Weights of a small transformer language model: 8 layers, 3 heads of 64.
Each number is 500 + 40 x the weight over the matrix's rms, rounded and kept within 0 to 999. Layers, rows and columns count from 0. Numbers have three digits each.

# up: layer 2 MLP up, 768x192, rms 0.0522, rows 138-206, columns 96-191
# down: layer 2 MLP down (transposed), 768x192, rms 0.0522, rows 138-206, columns 96-191
up138:474480431480484490499431540508517543531531514461552505502441512513559447563538439547377450470512462454498456529463497494470515600506468530523499464532568467519519501425489518500469486449502567526516539494561495540513517530500449515450419494537482561593592429460469555511539479527447498529
down138:503501533485489532497508499516540498490554473492505572436448550505479534387493500458518464559491586511514521424525521473536510495462501498481457431483423537546539446484494438517552492541515523530472551447457501554479445508521512483446481508551454469535458483470516521458484498489523485503
up139:497528496517477452491442516468532503492472519443480464522487536540555418564448480560554541556541437482487414476507493504480503457446584511574450587463511571490486522518469525496517536568535506541467454539546514487568602530489515566462553453511506545487525447486477475502549515484527451466
down139:517483455485488520506517551500500503461484518464499470547419480530502519477514441466536417464539493501441497468495561524518524468504507466514505517498474536457441491505544516500433489476438491513473501518450479524478541518549496469484514459474501528490392476580465582543443546502544482541
up140:420513482490459479414455461512472456520570556511472558433482538493526545487551529481450521501478450523515565534486532451513554476537549504510514514474578478500529508501495523504499534534430537474519466478502455473543508473568563502492507533512526465467543552451476512536443480528507547585
down140:490540491458458518466571548460545432515470535522471522422487568453515495492512525493536519519480509495506515534542479457535518543507514529527513557515504510454486419520547471559524565446518464539533406516441480474438512508481511489589527472507533517467617467447480556506511452477549460503
up141:473508516478521493566470525530439498466444475547459549490469498419504523499524473541507522451551453502526471474574480506488472503507466521466435498490473547468455474473481442492519484543521412481527487499494499547512472472500511545453488509519483484471497501462539440476518455436481500502
down141:513575466512490503498531515501496586480437485551504485539477437439486453584500497555509496421476494479501498471498506447554536427491490518517514464523509437474478495513486494461520546501496394443469496547456497556499485511475540554421467520574550499404507519497500548473502522491525478496
up142:478501500511523549470530530539518508487512537453483505517480491501482537490537536488499505475565560539448541502471479495521511527504529529535523530486526443540502490510483465548509503503566593513460495535535490484436470460495469489534524481530508495497446477454474523509494469505442568509
down142:524505474527520435532482487534432514485494495542481537450515552470537467498566511495505492581509424536531492506500488519510501442484547388559504543580514507489452467471506549460543500513398453480554529523495508534520559521506417539497495488536465519526529521557466509530479499555522463533
up143:500452498433528448474511458535544475500547504522504487493538505444496464551500527534488419492489521510507532509507546475465521511574468488449589481520489464547569572491550495497500492501524483532514487474496511480492493524471523499554522485456461524470463450521490503480508515515406519551
down143:520528619431457462511433462509541465445521477518555548502488506460460403515490457491457445455535527486484485519507484505558470511531516531554519398526490464495463490448531469490530523507472477523514530517538573470478469469509461495449503467467575479415479509521540513548452510511470447418
up144:500430509519546541434431486465512416484493493452452519516487452514548481446529529518546447471422465491536538527561465494435495506471549513502454490544468464512490432494523497536446546541496511510495493500506458415523470496456485480535530432448551503475512472454416545535524443536457486551
down144:507517499528505502526491533530546434529468522452529561515542469565456492448553507532449469523429489486491489498417523511406478480501442513568553464546485515493463434551506434477511449499493431525451544441458421492399547500482555494437411516474432519458535482514479499522500408542537530498
up145:448463451387554431550435446374408504433524506511512502533494570498539474478480501528462539464440503499496521501498514540461484480556514449530453439468462545525538487510489466481538487519458536538475490561411525516524493450473558496511454574416509497511584496421444493573494521428523455488
down145:473581468503496533407475524551449393534568480505511542582561536466455475538473430508555562529393475525512526451493550389448494533480495554494517510557392554434488432545600484507487511462514524550428529393529493444442486453447544460538578497508489530601448478495402505577535497518465549411
up146:542479439510532439523544426525456538445509491473498595467468433528534518513484521476566537563456483481406456544560530441537543489513551499382469585495424576519556491480522447465451485514468471460485585496460482465513522467483557485457488464517441447529467454485503466558532554435558602506
down146:440583485470527507514501503527517505445430536504594538508490505471491491488545562496519503443493501498506407479527481501443513464505496533483474498492465553502471543485490478488445440551560471525459509513479591509556450452527555567510501542479480514499485464471516530466508477502494448485
up147:526532503474509524514477487484484506497494511531487487472469541445481503492506534540545548419499491469474469566493508458521525500487514552481518474489531544514469501522481574502535459497487512486498458583468582477517442543517486530512516496477457482516477462487439511450522491464468467472
down147:500443503593475531473479482536537537504537514537481490506483515561522549464503441480481500485475541481528576453561466482466520610491507471545475510486504459487499515462485515428469476429556462500468575522528468505535570560576501486538480532538458516531462531523481487502469492480551529463
up148:535498461512506455486502520432502565394558523532447551433475520448482533460479514476478486482509477557487555518469475532524514544485487526427539541560485486501515543526536503519442422503443496500516481515482563453489522431474542544497434526545520527531545436548463470500518601506559518449
down148:448533531521492533442507478485493480575463517443524506528469538509494492498479496472438520446519536493506485520502530628521556451543531487512521513499520500559516507420477548450490526486575473500468512587540469494458538499461491506549501518487515512483465550412540493449479480534447471513
up149:522538466462508565458517390467492547415453501509532568526489460526544486514496480553529484550490500506436554458487507540517541459498527553456452563471478457494455488484479494556464485519462452488468593425426447500468479489486510441526530570540493452492541469480441533457445489539528498517
down149:463508508485482534482480535451559475493539470433468542518543547496469492460486514462485502451494507497566569544512562475510556462545488462524513428573457548495500436479418533482471563469458502415482472554433504464484568519506547556534570514423441499472515500558504534563523509517443545509
up150:554585467460480441540488522483488468463494544526497498481536512454486517558495494433502519463510536480492550452473500444537447446570477475499558526514512462506472503545547517505539495520462518507473486492453512493468476533501487464517441555547497498583553446482407477444552462526443504476
down150:458463448498527510430511530546474517501516442477480476477469487493521495506504489520455521535474469479473461507432538475447505507527493490474425478466452482491499459555443516490473521490585450513513486511435475513519523481502491504454523428505456456447486562463496496524486530524492493471
up151:508467491529543512448555453485428542588455509474558477552484527547430602492458492472533417527551538534485452484461520457459477453515452497398527481481520483490493552520490469520454496498507502561532486478548541509502454534514517488505483519430463514493570439535439558566514530411462527433
down151:524498482479460504513483471528472470475478438512531444500492414397433555538599478524493488572549491517546504490455515460549498592498497497511506498487473491427507499521516511545534521518514476479504542460472586526468520550497511456495516566490523532475544549471484469496436582527449599534
up152:555519478376484497457487482511489448515506532540471520496501524480535532500490527549466523471469497493467482547505558440560502517505476455484478476462523474482509438511435550482462543485487527501513469464506532591493431553475499407572495502485515490496504506494479493528527543420524474520
down152:457381577541574455443526448472470492487466531540543521501526493511526504461514446519528559475414475543541539432525517481475518489480517530514452473491456473545520411447506551479468450502460472510539501525537450476514579453497506540526460490463489489520486548494470559449541521499486472432
up153:523462491487571419457507465473479591482463538512493480498512477569444593472550491462563548475483539441471535612503410528546511539502497566440502459565405414543458543447411518470489479513538529469506517518462494418405493422431494527453440525468443451472478416528437431530486468489536531498
down153:441503515518545460464471455518510538527546471519464597532444502469517455553478548461492503435546555508531520447502610457507438463521425448436591492469460526528480510597480477519452500431496407515474448490441472551491457436481540464493492456546512463508502478461507466477433541494525558544
up154:498471524492486521487509486467505433490468476578553524494483473445455413498523545505492496556520477467482528490466466517498475574445432511510488530449541420558473490498490431420457462502435496478479497515504518553527503480503509517520513521466487510544507495453478455498495554447601484478
down154:462462596522462508513433441476581569493527443530532523508462536528510426463473482515459540496457482485492439504436570509464484503485415471557480488523539526556561485489444504514509531519557502471485524537483563558532451498481539503482491427547473427504459449452498447514486507477595532426
up155:511492450432449533436493525501528486503507489484459501497490483493462490547510478525557521449472480484514494441492500492446438446467494498436487560523524514502523474510464492548522517521543475414571459494452448548501502508447476535492496577522534525496619496481503473519517533458487496424
down155:504421495493550535551509423525493524566528508473500492500531547502553509501457451484410501539527475461502505548539451541476547551501468539556493443472508455550545521526523530460465519512484512575444516522481582444487539444508524517471504460480505481510462568532464492504452486477531461516
up156:452543494497444446511555602430515512524504517474498537494415536563527500510448521473557483498531501533543496527521454477458451521566440526522527522502466534505549553424527539567486446510532489415491539437490498465536506582487511427529497454542520580518519533469531514527544523482432484479
down156:569487555487506432487534579483458466517559508551505550480476484445469538561515519487560466515524441549489516531508458469494606491476484521538522513545451484480491601509508534584556560419501487503443512542555516500459528462440473494543521486451487484459542491464562479439494506511399471491
up157:524516512544479474476541502440556496481448472503528540500473463500457516537484529565515478582481558550496518474465467473574480426482540514501548485505439481522544462515536579519468486462485460504438442483450542504589466552511441469551502418463501556540536479498520465546488531485520501499
down157:521404487522488466450455534487454466455555482460530491499497511491543465453542517519512547532510532574515565495526488508472471547479512494535446516507465555454525482517525498543497557545482494546486528479475490518520547546515483498448499479418514547502466470492473536532463512469512560484
up158:525480456463521390487456453526493472472456522495575502477469486514464517503480450541457498403476484442471460489495515505546505566427516531488521530472531516448492429564487537484455481463516521475474401578489516544512507484482578523458508565509432532531491459458541505505536535456520460509
down158:485508502517477433471505498521494515570406534448456460485474584485487454496467462585491428504501535497512500453501415546474465516519464487467540534403522468437408547411508524508507519621488478497427446542505522472431470519508493513492408478534567512489490533492520431458440470449530465541
up159:516509524479479514510482540516550548458456518524449475521507560493558514515489494589538496508530515451450544519448480408484495489507493447493448502506435544562438471533435522563466471533524554553572420455552485530509487476547449513501533521543516439502487515496544459445488528502543528461
down159:453495484488513485570508543488532480530467452432468436488461500564526392540484426522472480541521510573528493557444486490535540491445446527503505554533488423488559558459523515488515488549491503461535535491494582498453459530520379501453498535542583457490540535518523384499548544543504450449
up160:461494550508513559421498437486497413453518499525428509503484567465510478500436543519500454459507565539520487520431464517447519480471513532523502587512487518559434434478567508591469500564525426516519467500510486580460535517488481597516447524458491552493503463385467501515525470492579451536
down160:468489495521502518477513512460472534460482627522554573442557588464500523498537567566511510473440570473480577548561518475489494519492505403480516470499436460512517492491502433519498564468509477477502537421497545460515526521541572436552549559552458459429518500536526551475497513536472505558
up161:479487538476486490496444479418594534426512447517673486521521503526471481557429549494491563556509480542449493520539551530475525456555508560452531512531563458582468468505464428490407433539589417544470523549481448490496534469524392521575548524498472536482437456515483521480557480545550487585
down161:469532523477551464501567519494495477531479493510414473482566595523596562478519513543569476542548570464553490520553478541452489535462495551515462473502502505540433439483505515422565492505479550503551451473465446488474524506625430478521445537481522477497538464547486467541520475525401502512
up162:507502510489595436525504549495522508444508446533519539501385540457551455485504445384545481514550489523485457407491497454490549435441495503508542516405543525620508547512506461399543477469514487490491536474410451439480498422495528518514439526539547512516526543529470425532561479449498449416
down162:560540472474533505474512434502501542457488494529542537508475554507440503464518463483444554457511531466515459499514472471497561518432475468554518464571513512611522440490536480455457465507581476484545573537528459604424502555561447465502493534513495516472500536540517450559455566537549471463
up163:539515444481482461477500468461472550456479551523468551548523535519413484482474534476594548469418463537443571529517571502530495457508575578418515456474371473508516502525540596550574450470414466464479513507463540563542449521528461527488556531551538513478503481478504470549425494513512527433
down163:487464500466522493550574495476549489485457538425451500501482556529527498509486504403433549482552434517474622534520485471506475500508424565400473461450511465443569576484478557529535470558552504547459488472509533509558515524589514411526488580545381464482546467508502471507429525458495479473
up164:463473476535548488509518561490566458484605411524472527479453484495575533521531407491479529486499485541430549430524468438484591504535513438508538565517561446489457497559520421472503529541542472451489528518534552499501498459549559556454534479507589492507499547514559457514527510455625547465
down164:462529477454518499480544578462544472457499468528494526521439496499519566523513517436456522509478520512479515350455437410502588482536452504514498565481445421579479585611482461434546510563549411506503477517460540474447588514448553543451549531512567447462485469495464427594482506473579575492
up165:532618553538524450486521558517482462503497485492476454476437502527484490440485558478564491547458524467523491472490396548478492489456498454426573498524551470544501503542498452457485512489499484458535434501511530500476513502472566568492527558509554548451498456495487521533491449507503499485
down165:484530535509497493478540535437399555529447499558511562492513461441526524547507454447512518481430456533505487513512557452505508457437495436578534386529460445488440483563462481539456579506526477439546454432526486548528538486463457503491489492464543499437498551495527518441480556545539522499
up166:494571456488490542552571503583498516507493586478430452494450509476488555506490509496496504472524563510492483546511507463519505559511406482477500482483441562518508458500443520539542524439420589499470467484461535587521428486528492493575491492550489515533518544443418506594470569461541498488
down166:456430456484518538503502445502472482467522502480451448495445477452573510510537546562455527575484551550574553515510467547453485485485530495434519422509600474524465462484540511468496495554539455466530517481507497443530490549585481473514444496612439565524481487475530450469418452511397503437
up167:537497551541485463501502534538528446487529542489433476441484565557463520497476573537495535433510517513519545515556565442507513494476473500501521457507549570512440588452448582497435495479452424490485533545522444459456469489553410507475533489551420501485467493444510481539468456479504593393
down167:494519518527578469515509536494515479490501525471421453466534545491458445509502418529465499504542388514470444539543413508466554487498532369514507498475448446470470482488603516460498454529496638547522501481499499511527546562458511440483536456551548530559552468497508435485468430539526472524
up168:483472360492501404536501513461454475476533551530472552457557534466514542427430516423552498579496482516530542417473473486452474482499508526469507463520468531516508480462461528463501391505399602478457438530474516512484480543558444495492468527481477544471513481491499539544548478505490450556
down168:558517456430517429568517489544487514553448475535500508526453464474471459527514497543532540502469526488501528472516458506439538452493545487427540554453419514494506633500438462458549459438474570536574475491498478477535531557579482461516469525526566546488457473537465530503505500467527520444
up169:546516490591469541488514495573509536522504460502465512471473480450452520509530511517458560489494464476519497457485430479487478490440475521491548477436503538523506509506484500535476474547495463551498454450558529521510512497456487452422508466510510484565495457463515414545438514508515483518
down169:478479424489511557480465518408516515480462471432550497480561560445526449472510498504491508467488525500466512512486454532536482474478537481512486502536460426464506564519543487429504520439510507508512497488510441552491530527494545490452528442507562531502481455490486538493523486501462522524
up170:566473386442590466528511483551509443476523489503518493580565574437466509457482489535500452624593565557441534506598518549458585528566597443550518570444479510537499457390384451530392458452499456556499509477628497442590446436498533481485488447501467517526526485535476524484586467567422510500
down170:530525452429565402459548468565486535536592465538453576506504514507506531431423422549538483547601513494384512447637497546517528557482572424506515496399505431507549459402397520508426516484530431548560559478593447446531509450452520528438583517497453475511529495595503466430521522533402522573
up171:444477525527521472564494555551429531479539484488558506457536530447516470457542509488400432484517470490565507472542495500424473435488472493455509535490486549510514482466535481544431500439477434565414466533473519453501474427530540543501454450460474516587484566571530452526464471414553513548
down171:511489490493515529587467515453438524479452542443470397426546494468580440531475556477523503506515532476552427533455458515459476487485487438537559523588450519556491541594504530543536417477395491561489478492455528544544559527562498538565516463525497447519462530540524540474539529524540504524
up172:454501467483476440482567480490488477433474452539461516493493469543496492507469549508476437513498495503496556478530473473492524572536481515494537460525508496500517554451451522495515553449493472504536586471525519509506508543456454445513534567423477515489507463509457509492488520541497534498
down172:500495352556479486540530518512509468446535437521535443451478536506513515472504426524477462437489501473504497469536480549519440478502502498471488527540493495532452523509486522454479530499472450346535480526465537479440541479536468523480596498513478460394558485489511574504576526463497565463
up173:542497537437529498482460442519470495589510499514563486476487542522502519447472469453506489518515491458475457489525457604552525408466452514497452538470422584469397509477504541523526419532493498534486435492512572476547475546497513596495466527396517538447502449557558485484520481514552496525
down173:380440485463482537550546458485483427485448486513459419453544484459505519454497562505439486455529467479529498489467476636470477468514466477444475484413527514496500495494547549545505568492569491505564539504519503440469573438559516524522453471507461501507559499532447495452534584498513516440
up174:497525395565457398466472491502495569455500512446459509551520492469487537484505481553478462543416443460521550548482454533405510520532485493536531506507451511501456436523505527525554473538478557567508525607464525465535541440399451432460560584566522470437510404533477501515541512504540501457
down174:493543407492490456531446454425478478522548504578504512440513482540509535500457454542543525456519470472533470446459456525525523477532426529534528568521458479478565549527488574479564448515510532519451538483459489614461508537427544490504558509571561575443380477553518504492456480553450484404
up175:480603523492533461548480543454500515434537503519566500475493492511513558446480506548478533593527475487572540511510423480466416537527520574480534554485496525467513500539575502458469504420454467460523518497485478455570529494509495424504440564489489503487532568534428423498502520440540443539
down175:518489529469511463470368473470418548443474490473511519460542497485496437521475484489511492483504526445538539469494486508541499491416504486572516494480389445549423489452519491458454533413411572456478530504466531464538427465513516471481474497555572528478492472519555479570495507437508431498
up176:522458480484496500484527482479485550513463410460510519525525513580530479495492498437473473522478505524513486580449485540542526498534502547498426452505519535514572533477512568457470560464477533534514588518468468478494430492541567444500456528509501493504526453595556514480505510464473513508
down176:541463443507517518529523488521537548575508536461459510466537505466442517519415534480472486465517559518526524461562438512473436461445446423523585503442538466491520521597535488468571538477457527531517492488538496430552541459541501606562540486491555486489452541523494444458547441496512541458
up177:545511558470514505514525493557453506524506547460568540464559561508500489467583497492533385432515503537534477552473445495489464494400544451477496553476469486478476487453563509584416494466451481473485498501468488542511525506491547521518504461532469514461447487501545473530409490481465475497
down177:549510526537498495507471527487535424499551462487545482495432498475493474546513554481515495480610496467509569492527464506498529505483553497442485435466436490480465527548578476466510436537496436523482546458501558461529480515490492512522527501478512437544487516447468529452512510432556481494
up178:524485409550547449591506510431534468489551469490577477502577507588411532501451439449518522486493463507446477516469558424502492581471553527430410523563484473527441474526426467399476527489552504482463472433514458546465508448480459499609566498457483501554469480569547479535533477462552514506
down178:508432517465504490603493624549536481485523518503450472578474549564508507456500510514515491463426431492428459444473511483494505516509390562550420539548562499589446416458475478463504525509542497453433457461544504528501498484516520511506445512492501460529568503541464483491480586518521520533
up179:515519500478518486514497462508489454564470450454564473507524490455489510526490480441493486467554552433518553541497476438452562538491525531510498487482497448446546528534545600562521565442532539486424511521469556552476512584557507484560488540523560447482491573498531392506524446451490546526
down179:446500549477471539488466503432470520428526504508466483529506467501445506472472471490557468566537445546459479529513495486489523508526542477484526505572491433554501480465463536456538447517487514459527491471440480469517502409478550621521486455488481482486524563515518481468501511513481550545
up180:466469518501521514443543565508454534519550400490513474517445510566557476481534557471470496494509511541516494456533455460423517469535503520486524429554557420494452482455580430509441478464541443471484509489506457459466593499509513498502507461434489562504451415566522520503480424450577511497
down180:490461506509544520507490538463508506523584450556479438505444465542533492530489501463549490501504468481491512524415494490524535439450468552503442505491569479505516437547455458519545486498503465482408513474533485530469499589562522517512525508491478492476564420488446535531472473505463504465
up181:503525464570514361486463523580466491533527554462571537522528524450483488544444457497538491478483574524587458607523474499520479543568465528456549497540541463531473473505516539499458416458518484470488446561487481523486533553440523523504476518555481511511517453511527546505512486505471529511
down181:525530471478528503526505428562513490490457518440470370521531475497500601490547486519487540518521461518439449513445505542508529516559455439537480460447544428523567557531505457519466457465492455516485459496512518517500432522468550546520471488508490439457580561493454462463479401518473464447
up182:587538471513419524524482513517529513461484560465447486409502575566452535473496436524479497503502453410474465535467606527567528519527532509501430504557523478500483556560464508520495478557495554493435510642509424471478480451506487542523573455447469461563520485490526521594525460508470471540
down182:526508500523527421571496546551476526464502510491488412524398511472512558451473500473498559561361432444484528511456415438499474504483466516496464568568441560528540495493498530482583515498491571534486505545512439522515569467530469453551447575539488507515458562504552499521515498482486507533
up183:585523474463476504491474474595466494475576591473525554523557580413531507472508515563461488568612535560419503484543537505471493540527605467520487560515573498517526432405436435510450473457517510574482497500639483445554452455503466471572448474478434495569446494572418512471536536523477469523
down183:562506517477564553525422519513514493500559579462495532472532552567479506437417486493498541570557496530482459515573555493472516558497531431491487534457504536468510476528489428471447414451510432557509550501511479471491447447520508480507513531482452511565513478487441552432555480559451499525
up184:506497416507489431566493517469474520559544486571562413511459473508515446543540474431546520496478521545468569511491501538490544473555519499502477486482512535525484564499572555488549513459500518503490446478443495495449493606512440484438498442510430495465489503488515503555506475524558565505
down184:474570504474483497444456561523526557470532446508509486517524457474479558475512494462496507547492500488529481523452419435419523422485522527535469488610555542552406551514412490445510562484569576503456512498466481440581521583548535498432516576479503496523486458520522491523564518498615405553
up185:519500472503435485460508572549470482450568514445497473553503479520510557555450428550496533522576502497463498497524539519537531569524488489474509531446518553505518543557508494520501498508459463457430525486462478578456446541525507542490526462483545483496478495480575508467479466482482592506
down185:469439505457528433445478522517495455489589517480462564507504505458492467519473464487557530417534529442512462555549470432448487576482485442483505508510524557469538472522515531513520507536410424465520454563462511542428478495454490558479519447469541439454548462533518537448488487599438520484
up186:509492497496482442583525517564496558489581515505547399531516521576431593494502546486564502483543514524428427487490511578512536465481541474587477503495450488482481509489499554533476429501536463531526554444492501463509438449471487506460445497562462512521480501544486495485500449449468520518
down186:560525440503465412466569453481490468481516455593534469486467590432449520484493485444555448494485545540462466535482512540435530597470494429523509559543467416473490493533520501487495533466521540543455496516505499508537468511460491490457502450511430543527495583560558521510500492491528517575
up187:484510526484423554570527503480585567481460596467517497492494457455511509556474492562495462525520448521451536520524507463509532528516538529499558517463540475568521559492436567456537531520487529471542415507546383449423521568472482443525521509449475514468528499520526428478574493473508496513
down187:497461518501472463619484441526478531445395533501510480517431513521531487463493495485458382504514490540574548379562535500454526519521545472522545476446470563480495466479437494475475457477519431452513491464498536518534466556504582471497519410453515551575473495505499413476542438418478507506
up188:514523469607453528505483493498467559512563565483557481423549465561479459492458420506452433459496605460539532469564480472547400478525462426495478530462496524504414512469534484520540486491481466543505510471519505501500457590500490563433454477468494512451511448549557505523507548509439516535
down188:552488488461445507458500549486391493445454459501519554529456473502518440534461468461488457480485478508498505588461413551472535555496464518496448555462507542479565462476498539477491456588500591512493569524466536402496561602483516482494472512455443513476488533496579440550489461534507438501
up189:511469415484507463530548559526440481584517514532531457462541524504440532498517458550558508483485494559518465534478580537530459497520463423542520468395466501456526550501483530573498361620488503532462465548501543481480476495527489559516493552486493453495533492472492510556523464538569527521
down189:416423512530531584527487516502594471533539445465424482477569458529441513490512540484469478485494503483532467497426512470487472485443493456422435493460474437520587483491450558555523521485536591472466489531545503512513501499544544477534476531529517479502577548525471438552480513518463531494
up190:540580563550518553468524596507452552504513431492452542485522567518541525549526504472438478536522469465476492563593415440489498530477489597482532504552488494513486557473485563589490450419481512472547521551514499493501440521511493491535452610491469521522532503509505533487465431461488512460
down190:503493572471506508570515478542488490554530547522443495528521473468427471496522479408597548503426474479554503478538532493472489476459444447469510587505564579540427482472469443486596455519443457534522509439489521518486520442532497453514477538465419495535535464547468513534506486471487550496
up191:601481501499558462454505488498487518497436551507590454542532477535429490529515582555538512558528482518528545540503510502529550447511565496468524515517505390489533522500441551474444455465511468529504504439527471426496471470476464553489451538498427528457417483532470594557497568554528521523
down191:523490447489525499498470561478526488537425578514555462479516513513473481466446515553524487499479527478498493479533449531510482510518478510487505563472451543501428464640494489419428589529494512467476557459512535460510522476450499464491513539526522529481472499559462592429545493464522545460
up192:533501517551525501525441425525375400506568469380489492454474542516506499443441506473425471437516526511470519522496449421439452467472508473544526594474423536476538453573457516467446550554436480457472483514593486553442417486440539583500450473509555494503483479440502455522537466485514489479
down192:480414494522542515518485414549489604464481534482552497576515499525490520488484468433483528519446536551517511527524512492563510526479500411471516503467501485525526455468613547523582498487448432486570517432501483478542470416565484523494517498542538451528560475458519488473452504470525504531
up193:466485478596469504451434535538498524522546477479457505509468458459455394538514508534506488486485518494487541554569462461495537504540543512535553522459553534468465487444506491537494507439493506532511532517490508489520532533474473530569553547474438501491497502418480541500426434454501583479
down193:553500459539513464526525477502476513515511503583549420514448512580535514509492476573444486521507449454512540516536493458416472500506538500537477547447463502536540498468540538488536531491490471502466481496479475427514579449472521546477521521505546465506501524430542485462521522538562520465
up194:483404471431527464468488487465549459527522535509487482513488514528479466544526511482499476478449496443469433490527512502532484486476540461507498493478545525546451485430503531468510499511461418497465540490461547573469520467466460551501527509520521509542519486471501493553513508534520523566
down194:535541523505569442556476435481450427576484533491482530459529544537520547497456473546537522475460498513478577543495566520513520465553551550501517435469399504494520481498479467520539559550457518473503518487506453462512477432459566540553496542520423508516518497544467487583526558518473499438
up195:493479451505501400482466474540485399519487497449475514457442498477546457435484515455505553487454552531557409479508519499449554478510498499555486544464508554536535432458539554513468446483432518423533528537466531542494466479505454477524640542473523523516494473529538503427448556475508448551
down195:498505464526411502553531523478573492523565464422495523473402483563512407450538455498531456474493474558506464491495439465502426479508397447529560505541457595507447463493433488484512391480514534446447468537493588581491536517439492473523519449542408558487504505421517501549498576440521493519
up196:469440526527555450452523501571441488511444387505491519453545475479587481515491537445515430531454476436586573494550484482507505512539553512487473466516450514471495499508554546527510474507474493520591525579453567497612448544479502562478541537450475549531412454548505552467470436484526514508
down196:444483582529456528478509470587475440455459512525515450498529493543507542468567544472549502545523541480486493471474502496502454482453498523481435485536541502473489520496478469466516559529468552546478576525531519433576528458484537453509479479525446460508460562495450446502516477452576542503
up197:525563500470578370516386536431409502455499495545514531457497536486436484437443493507493504492406486462469533484523473541528575471473460546519569474512546525508526453517479513479603425509485538510503525493465501540503425549514594519518472453482532451478553461482440507463514511459525504488
down197:446497561481488486466459458423549535456471529533495445514460496540525481548491456508476486534501530469510506468510464532527508521463540549470529598494502476517504482476566540532538546472530526411547473466520491535541406435393462564518501515502491459550486516475477464546564530504405440441
up198:516456465469562463446409487402524542472527483560542458522554457503549516525536528505500504484437511463493509486500440483447523481523500436568555527517492514523519519486510446501514461492527469533440558419476571589519520448475540523537432512524468532505499521540495440454431494458533494444
down198:432454585548534508442501493536560509461428590451530463515494433504549537465512555470451463492582539538409438557491469553557490538489518428487497462514548512516485449502448388458460468490532492588533457481528470467521484547542502535474502447498468560518456478523519535482497446525483436522
up199:434577502494548473443505464482514526492445537448599586479506495477528464508520501410430487491453430484500490552479491470529540483550526446459489511512456529578488462523433426513534573569446530486533480476529498514518530519508537524527511554565471470524535481549459517463515568537520517491
down199:443557529503525487523512477530451553449500535448560517528623545403539405514500553533422527519516494450477422476518480473449495497561486497442527486497502471516484534485448551500566482574406555469477429469547570456526458587434568544536514520535516539447600458604467394467474475439467570471
up200:538598502523473433466483517541473471514523482554587520555544437473493507480547523541584567478452600463428488502490517527550558444571542525444459399492498554504466476461474528467528505460486513584517500535465520496493479545475462557490512572546480515505524489435481527539532502446477482521
down200:479575542487456543544590532508479465452437492494539502526526468453531589443510457502523428555596481492498477534453507425564497480529557500511414501550497468549460459412491463480522495448501373458470530459446486488544512542498484486537522445470499514417433503443526483478553541479547559498
up201:564503489463464530460520491545447548533488577458576537518448468487582532489455537509555491466487497508445459484469532404510560493514476519458474526448507495554540444545479486492494536540446475440512503571488463554536442480441535475524603531515570568474552478481500557439462513468486554499
down201:521439553508439458536477489498488467552518531499530429490578467442560475498455512545503419515576551508558473516481494462504542613481465442519493547536389525510482452515495500499503507460476495470492543525464508544553507514473535468532444548540513541465543475446544518478545500421439545426
up202:491525502536525466552493462476491558486459468436486452542529476520541486451438468528486559509480525497433485482464502441503503533519467548453504520506407529421499564537499562510518500542483510545498453560541518425482462494520460532511458432507480515442462508464544498559504510571491512507
down202:494544575478495536503517476486445445419539529458511517506467480484479550493487484498562538481537490509471543547442512476519490516535553443511520504495499457508534498530497533475448502486488444515544519497474433504482501447522495479511545507400550505479507519492538530546528562490504477537
up203:501442483439519428507513555467491563554389530490489526536488528441522563514558423437497532541474484480526489521526467427489510526486541548505508518499471540535483415582507466546489473495523456449479476498435530554546441479388493544465487493504577546528573507518462475481494486460478462503
down203:497517492470466574519482525499608499454517549477485513415485461535478502516468464532489476419477495485486464500442502544507497468513472460440530539544564467533521475443498419496491526528485488469516520557567494481450508540422507477576493473469502462478497508551530464516520515501539521464
up204:515543411517497497459499499567445513542552506463513476549511487516516522461531475527484492502479529484427513542471560486526503540538502514468484412512463470516485527511502581471445500603447533516460476470606490465440472517533502450505553483516530542538520524414513491497442549469466530439
down204:445494484466552508499554428535449473510513461508448469483522480440467505495554394508489490502522520490486557456535549427469524479520499460449509462567530590488465521526467485470466504431517470491502500537482448523487599498512510432472512442525468527535500491494455526474487537514454520473
up205:456464467526508462500555572521475529493481537493501498504479461459443506496514523535472452497512486520425602495527533463470494481479497503439490505497495491446574525483552544457453486495482477466507529514526556539498530484473452501518499516541471471530506513478551464506530464462517521457
down205:517488559530454544458510510461490486574495515483457521454505552534515498442483449483458509472521472526558517575511451540511481449505569505560573518520500474526508529427452456450485471451479538476484463508487430526546496532512501517473474459478485548505519530492480455521492521526538546516
up206:565497463551520478424524503483522511493489493495526462559547485484529549490515602531578506455471499498490523607571513471547550476507503492562539476428479469519483540515438519504431509517523496511506555467559532487524491556532492521516530451509532503415536499501527589500483459548461558490
down206:522539587563565469462565487531581530507552460565445578509468512443433484468522517528543478465460508506548445462508564486484516486583482534498509452543476494505440497478517512455391511442561508515503458573520580509521535525553553500501534544498551526477555483474436496556451524532480526434